config.toml
tie_embeddings = false
beta1 = 0.9
final_lr_fraction = 0.05
Each number is 500 + 40 x the weight over the matrix's rms, rounded and kept within 0 to 999. Layers, rows and columns count from 0. Numbers have three digits each.

# layer 8 MLP down, 224x896, rms 0.0869, rows 160-210, columns 256-383
420449522520489430506506454574507504558527524526531500499514493532494476527574579482574524470460520515526557620500505501443543480496544526487474520512512489505489441524462501450548485549494500527512455502517459505551489481552545502477462541536496532466460511530491534500489511501472578507528518474568545495456518521536473504449492524452473506475483497473485454475464503499441536420466
494398609516505548475433527403517397495526534549557491527578515486486453556509490484576526461498439454545489467496528603596520502541523464461542479455460462579472513505487406526578560484476469509462496521510557473506511480451487463498503503558503573519525514466542487525586505541552535520525440480361560490542555511455552455567475538502599453508564468520436486496504499490457456489535
540526541502506473503487437467454538567501502487450424503522471522494470530512434454513496479509531528519511478535479528570562499481499510496571487518491545530509399437471434539564430472483542454528613496518436524567486457396503501421534465484476519577477558458434461524544427466528433520441438447635538503513507496464549471477501521509469514527526505560522483501489488532532517480467
461494514577483541576510476443547455478493533497528477493477523464517539521520476547487552496500589573522549506502462561539500500543509543477519508504505481486479420453491507528480545527491538484501489570422564505547529524504496467519506490499514527486484438500540517540488549487510416491448466496537552504498530519438528521495505503480466454502559489455539542535524516528524475515567
485529499451506575559415520490488533407541460494493519505487432460442487535494514480438517531497464491526480466459463539547457484540427509496566445437501487467499464496417527489530468521444472459444558484517496506479425521527462454506446466514625479466564562448558418434450459521525514582515498468563518562492442508521535522497525499459500564508464526437551452536501482527498471528528
544539528427468550493540553547436450483476490550610415516477517533460535495492459641490521532381458492482491533566485494521480524495442524538506474488460458505512472450498543552612517531504508556558401489504538506501540501561527464456524468511514552573459496492497547450502541532473451557446551493526399578487538518469522460487516436519497478498458478438539523495475538510423540508521
566483500559474508546474503511540482605523506541487500499485374466501490471521464573509505509522536492493500549544538489546529533532500456478525515513505499432505512519499600533504525430561527505456477454519532459495480452506469531459450516497480496454434566549479477530486450482475487469563421478521457386450588459492435454578542532497428488474511507477516500477513506573524471533455
436456394494485467544430611527407550474500461449459529489484412522488562534478521432447479509455441510538465563490479507487492441506506503507473580425499480436522474455494542470523501507463538496506515511545497507499526509536507536538480499469484488539454508467523494524551499477488516473489534502511501513484506496519457480467528483480448481387482528531534476447506539532474440481433
553534533466433523450477508454501554461467502480517501478484512501489477471482525518495497476536440479489495564539513576483546470548548520506464503544494434481431484437532495493526450465478499488463458476552474491531521514483490477484501517473521484420499495492565463578501507520504538459461385481510563548500529539523528501464516474518454521506497517451544449580490488529479542445477
536490432516463468413472469510502499497503519470516505536534519511522467487479565509541495478482539515452501482428512448464525553517510530526537491535529523519544455593454582488504495539497537511565507574450528452473516488539508540549488561497508501412501469491550488474445456491521481521509504533567440474437602448453488497437480465495508482496519528525511474536492490518546544498457
479526475507482510482538462503492547572440490488471503530505454485514431481509496526474482406513469429467453508506501487516375486449490440480461456537473431416521474543493523547453473457514469479491467518483414484474520522535488545469531556532539487486526484433491507519484546475490549531571527504512533470579575428510489472430513490443592492527495518630401402493529475501550497444487
489546511422535517512461497523424521483480459507508517503556404504507518514446479437532515526442451538517479477481518447553545512459573477470517518498547478468444498483482533486616516425491553446570606433524488483501596549544557453461443571472591547466527512547548520422410562510536515595478568513488458472465533536437523443409428486526515590536491534530414437502487537581445469480480
474572493547477494495492527552529538478471490500460521490471511475556634506512457470516451486396476456493448500454472503413490542536557518551542540477490451503511484502455482523438500481477523486469490518519562551499423458451533521513473537491553446481549515554490498438572503508498579486538489477540475543463495494515409468475515496482532574540490468509472502488475550473479516444446
487548453564517470461523539477502500557548522486516486496552522534507467536530462489541530491497513527466496566493522544547516522479527534527456476510480555529492482459489521471457498506510502444519443529492452474483530562466512509519563509501453529573474463527461474473513497476506529557580490511523509528417551467542476531527476454493569517441618492473506467484519546455491556511412
547439568533495448500500475523475523512513515571561431528568477476569492451508496543532450511506537497498536476477513493501555486472563452519557523471396547495464566414470479501520577533569429426485506519478502381548475423455512525451483488517450514488496510488474460507535496482480466563507482475492420528518442493482484449561506515474478480490527582590457455489505448408490484475534
467522470531494460531524502578499531468460510502469469516524494505530503497521517492466434539594524524529538501543430568532407513460526512509451516501517490461499511533510500474476429507478525515559523528571464496507533505545491508534514512469538502479504528485494484533497414425523492484487473507522469547506467526473498469520508490565509483431497551524485438555511484532508461432520
535504499536476468506511494536510532538457501443560474434501452485518465455487524469489520508457450492498462521533508488549597532452600505513497499532485451522488514521474472485411556525514421476468521467465442572421490487512537560484474547522599502583572529496528504503437424448481553499497526495460521555440588464507450502586485504553481488510510526640503494580473557334459557582425
504529488556551466580472568483471521494497517432586460476440396484462500459507515491446519527363542577488518501524531437557528534420607505533497570494482577481520432499526516465568430518529557524502506550450514593447476481501429431551422521494459424519492512541461493518537482499500502454566475490414558449528445432468515504408496422497529495546596478554493554510451513398425521547484
497530549520516552455562567537519509524529526510480527548503462528467542448498554500530532544439525539526529514509444473564526494453451499555546534529472422467499497503531487593485507542481493544493489501518549566539513493495495481495505479483521505588520555556458545506482502472523490543495553470533505543518495456523551504483459492507481467566491601518491575502486547514482505455529
498469522511523484477465532482552434517524532541591523486574552509541492518569509536498453497453515475507484457506470510488451544430472486578425573534549441537509529509476537524515528550498460479470520494460456460543456489466493527491507507495482464437472514494448471503556545475545479460526454516450566503455515494453466491564446488448488547497474497529510471450459478487465511543504
529527526464550528485467520466434437559506448494406476544406473502538537554477552495437461521446502496502427485445493492478548517556436578588553532475513555540520530502546487519471507531521444507526468586512524522574511476560486471502533543498492463446514565525533550562458435529540526517518517499435455515487494474495502530577529517506479527518517488451466471538500510450522430504550
513506483457495519465449507486457511514489504450483492543437494515510487470523508453435447491483471514523454434523482516495484509560532520512498494530516525541497445461470509561495458510503488516497454532496487522502503532513504430499463573498438485454540559466474538572477485458518504580541542503523501470545504471492591545460425459465520515472486495549475450433530442469519529523497
514504480557477459462509552467472507467490445515413464464445490539474573515571495531514526498556417463529521457547514563545426493448500535505516460546583551510485550506438549433517492463481494546523608558555488516531544507463461512473485540483504392491480536499485523470472577500480591544473557509541561483488507477425483499507584511511515470500426495492529495484541467588476494524498
544540567480416505477531552450523473514460481547414516513542570462478523506519454531486461512432613548528572498554527539503492520473470501546611529501546521536562503499510535516449508515486482571544444530515495424502472492529516520474488442518413471505473416557575524399425565505502384467492480539513489499472499493453543547494559472480482433445473495423507569510510479489464451551501
465484534521456485502468542516517507455470432532491530467561471454484470512539444462553508490522472542504475538489545488415521502525447441479504529470477424545518507405495445519514540503503471480469413443497514491511469416449506467460505495501489531476500516469509449453548448496501571459504440440475458566528498474492500546550503556506520497519470498537483530434449495456519562483495
497474427516556561493491484518505515538530521468475514508510557527489422535505513601525440489544498528535470474520501485502528421469484481523479444508485507555418510516513518451545527524499494526565517536509455537495557463503486479515557519503466518495524504559501442461450433470523445536541421494499460515535506479529512557476506514492472469466527500481505508481526545531483468518476
443538536522423527487533509501550503361551557506495460539492519514471494470480512528496543568472410474516492540508527490516514558490570499524396438488544453535479565477498511528409524516487440496453420503427428467504534483561560480524521462483470453477489434498509530540507536523457496536423521501480575533587410464419466551556487484500429573479503496511441479493555504497390490489443
494504571482505508461476465556480497473466472562518435511554540486428525533496487557527482521468459471491595508447524527458477477507447501536494495493472451509513528456541483459444431505528569585432463508513488494538462545486548541488476507498539528456500501517490502550485496417537474517489466465513460491490536424494516513499523539476520537573464478503490447490496488458506496501489
536580483488513532486495518526544532520549492540508512531497493583405432487540486521470505510543428471484454554440474458574477521521436464510467569513500538477459517518513480512489433498498540461538511504519508464496559444532483512467461467498502452470545518401504467514488555526520456473549499480488525499496545526498586535472548519510521477516560544446515614503470543545542551446518
538501444552563568510550513492560480553553532584578515462536468531479472511512541500540502467415491525520550606552524512579475534513435525545481512592483532451566501444450492497540587480547518481527507463552487511496437475494534558509490498524596509500482454481568527440540457503436467527581455546498562525437463500533450466532574438418492562474522525475548509484496528474483568488455
533484489539480419534584524473439453560447469472503521480495462533502540522539465575562464493586463522516562524510538553500497379468583475436502499507523569523515499511510483465495479480502492490467487505490501538477462524520524472467468521509531578551534496482483470510478500499416397548497568510543443403461504588455530547560414421609560526515494432541559527503485473574501532552461
478478538516503457484515521569481558504492478492481428524547483498519488444490515417536527458495478538457468538464502495502516432495501511542569532490511523489490522522505405502512445530481514508508513501580455438535574524538479534551505526498533382496446522439516485530513527442553515491469458533466557530476546442527448485483542498533449503566482440419529440457492445464516530470546
500501463498471525498494568598526541431514576498537509512517495505528498503488490512622541490491576595455437496540510500551538475502529507499524517450502502482458545492460441502441531468503539510560518468516559472526500452522479483443501382496495608513510508512476444484508458490515497505526530465464534550482507476509496503478492509512514502522524487507515502542477525540493506438514
524518476535515495507511516487505517488483497563497573506558573458477519418477507559426484530471468462496497506531464514442556528522513502529475514455522555513497484551513526562494482492496540463472517531503592530489457489525502468523470455512524553496492504501483484556491515511519488478530553555466655519517522400486443534506519524420486488515557524463525477519495473507537495539523
446436498493502470479545462453470562576537561500480472509470518483493425542545502493537520508634505480511496538510549544509481531502469502488502452536512513459485460516500436482539551547496516481491497506484473598546427504451430485473522468508486538488477469470548462461547478475533565435532526456496581498481501519556451484551437504496474493506466463548497490521490476488469531446498
526517471504529536437484523541487425447506514542432508427455580458516517492537514526500537474474457461497452506467512540478497518484454581539518506528511545491481508457470511539532517503461521472553523471436526505496548515503572504510478508474424440477456463513504529445530505481486569511504461479533488404434498463465449529490519449483502521540488503469485517430505471445495548544515
527423509517500559497470460430498529465450464484483504478472437524514495498471506458525449478600528489526478449523473412522561459500476477515591487474532420472485512519493532578557516480483526508466469454537429491470513511464573483449537516459507547439529508455467444521488465532528466507525484492493516476534549494496534455474487525455519518471499449499499521493480498528473520518519
416477463495491537450516445493481477502491484443518471505528508518457481457498525543554485444483515522518493563455546554450506592480501486547499403464507506510528463498458425439503529511476430526552499512466436533571424488548490539550549436530509489669513497491455527533601535501541478465505492542501505453435496532500479453531515494426507591531506507491497517493482507403490628478509
608520469445472508466525555538464518547532511367533542547482451531564489544397497482525483484496485514485528421527543502496594476549542516460552463452494488554543478523479449568467544490445481480475460501533504489440495512536521509514515492481469420583467587518465563461502598528484418510447457515538428550546507539546495508378501443525528464470497531502505594528518499622476572497439
471450536496517452600523473530433518501484518507506514403528505578518454578477498598476484507452497520503520592501530517498457567487590504521522517584501449515499527504529458410542534494507509551522533462431508474556559509499537517527563471507469515404459537422493484561420618434450475483454525519439626550561480480507500539517472521585413509518447483490551505492500469459519541512539
507541516520508474489529466536396555456546597488503453432598548469496469440448463602560525486500474503486443516438566462524489569413527477548483464553487449457498469493483456442536506489538539549438434582487498596446527515547473484535523509508593454461528571527479498551504511483502546536524534503551541511467530496483525532353455481486500531509477559566532559496493460418437477459494
470475537532531448573496459471516459439477473530494494492528548471533518551510527506486482529477562457483463467547498452433471529476440494501526467498519462488471538522501489512436575514492486466535507560551504465525475458462437512496470485520550456490493457537516514492567412497489491467530522439511528469517481451502511516518524506518487484557473468491492480565459466458530505451456
535410566505531482438493568476525432541405490527477518482486567470507466485535471512503479439530566507467509489542499487561597501527569436470517476496434546422514478455522470520437460485483506514477542421511469440540535493399432499479497516500516480524502443403506499530554490501531549494565513515487483537570551515490521484507488543460554434508479511580491522482505491542551524556491
399447455550493475514485529450493495505497515438414393478482477511536490499463460548429461442424545499453524554478553515462505480533540476432476498438399489510464495529473574480437476485447465478514493497393557528518511455469467499489489454486498464505544504494527467539430534522491497445521497469462431480498479537465527478582511490504477512490514520399490496475458537553494455546470
534451545515489515506506528514419468517507487512457527491531491507506486495534502470475536490546470482464502486482484531475467514491510512512535510467509503476457485495461467487468487523455479491528567486573492551492482511472492501472500530518493519561469468449446437432525530527452526556511449466495524508521458514509518544534519506495465480509473500449485444488509489592578468550543
532488558488494558468535466521567505560450483490505501413564468515500511471497537447510449482459579484512518468561437486461521427511623445517541464563509466540531544460499534472487445465461433488485538476527522500502425554475519486494501543478565466517517486501471472481493590451469539511549480544572469488550560499465463509528434500459572529528426533445526549491533437486432550468490
475411539491496548459516518510494462477550488545486535528473566551548493518486480469491540560512528505475544521612529497460511531488545481538555522483509441494528573486486522513476475495489473476525569524555504549473450564485491519557497513486468507527574495519494475440452460479551470584509514545393491506513463499590534548600521511445485519522539488493555553470488547519435562453526
518530547463448480510487470500467477486524495508533506526466579497481532505488523556500510507569563513515491527440428483533487462503457480481605553560481494529516515509520401461493445485478464577466515490550501456491476478459499531469530458499483518487411497501527441491493506489466410483564486463478513487469472493527542483469521541522525449452501446522482571466471483578493476482549
548505584503522430479498465450527552555537495490460479541527477489434510524548507452499500503541594509500521516597518505480527557470466513557567455495487452469441480499489536518468538504554497515476565415513461515483464473544475505520475519526538459493519532496514532505541543526551445487496459499530444452455518588489442509451461490532451563548459488566553446458466433497473536428489
428497447540553495509521607494438466445474474482480560527502503501485474558474544508526546517477472489469514495550546451371487534516461493502462511524492513528495512523472531546499560504509529573501446465571555559482530509511504451479503465527442486456581584490441577543445590504555603494531514502518483537520531516532409484536550625511473499521512464491494564519472581466513494581454
460438422469478479571502496437492502445586566563577480536519478440521424555466477493497529507470493458512467523531513452509456483471469472488474497466466477466516527443483572461526458467516542498478510480513519452466547530421468516478556458516430494550486503470480495450536460542451461513506510471492559479511518476508486482547449490433522516484533570525492497493462438492533497548468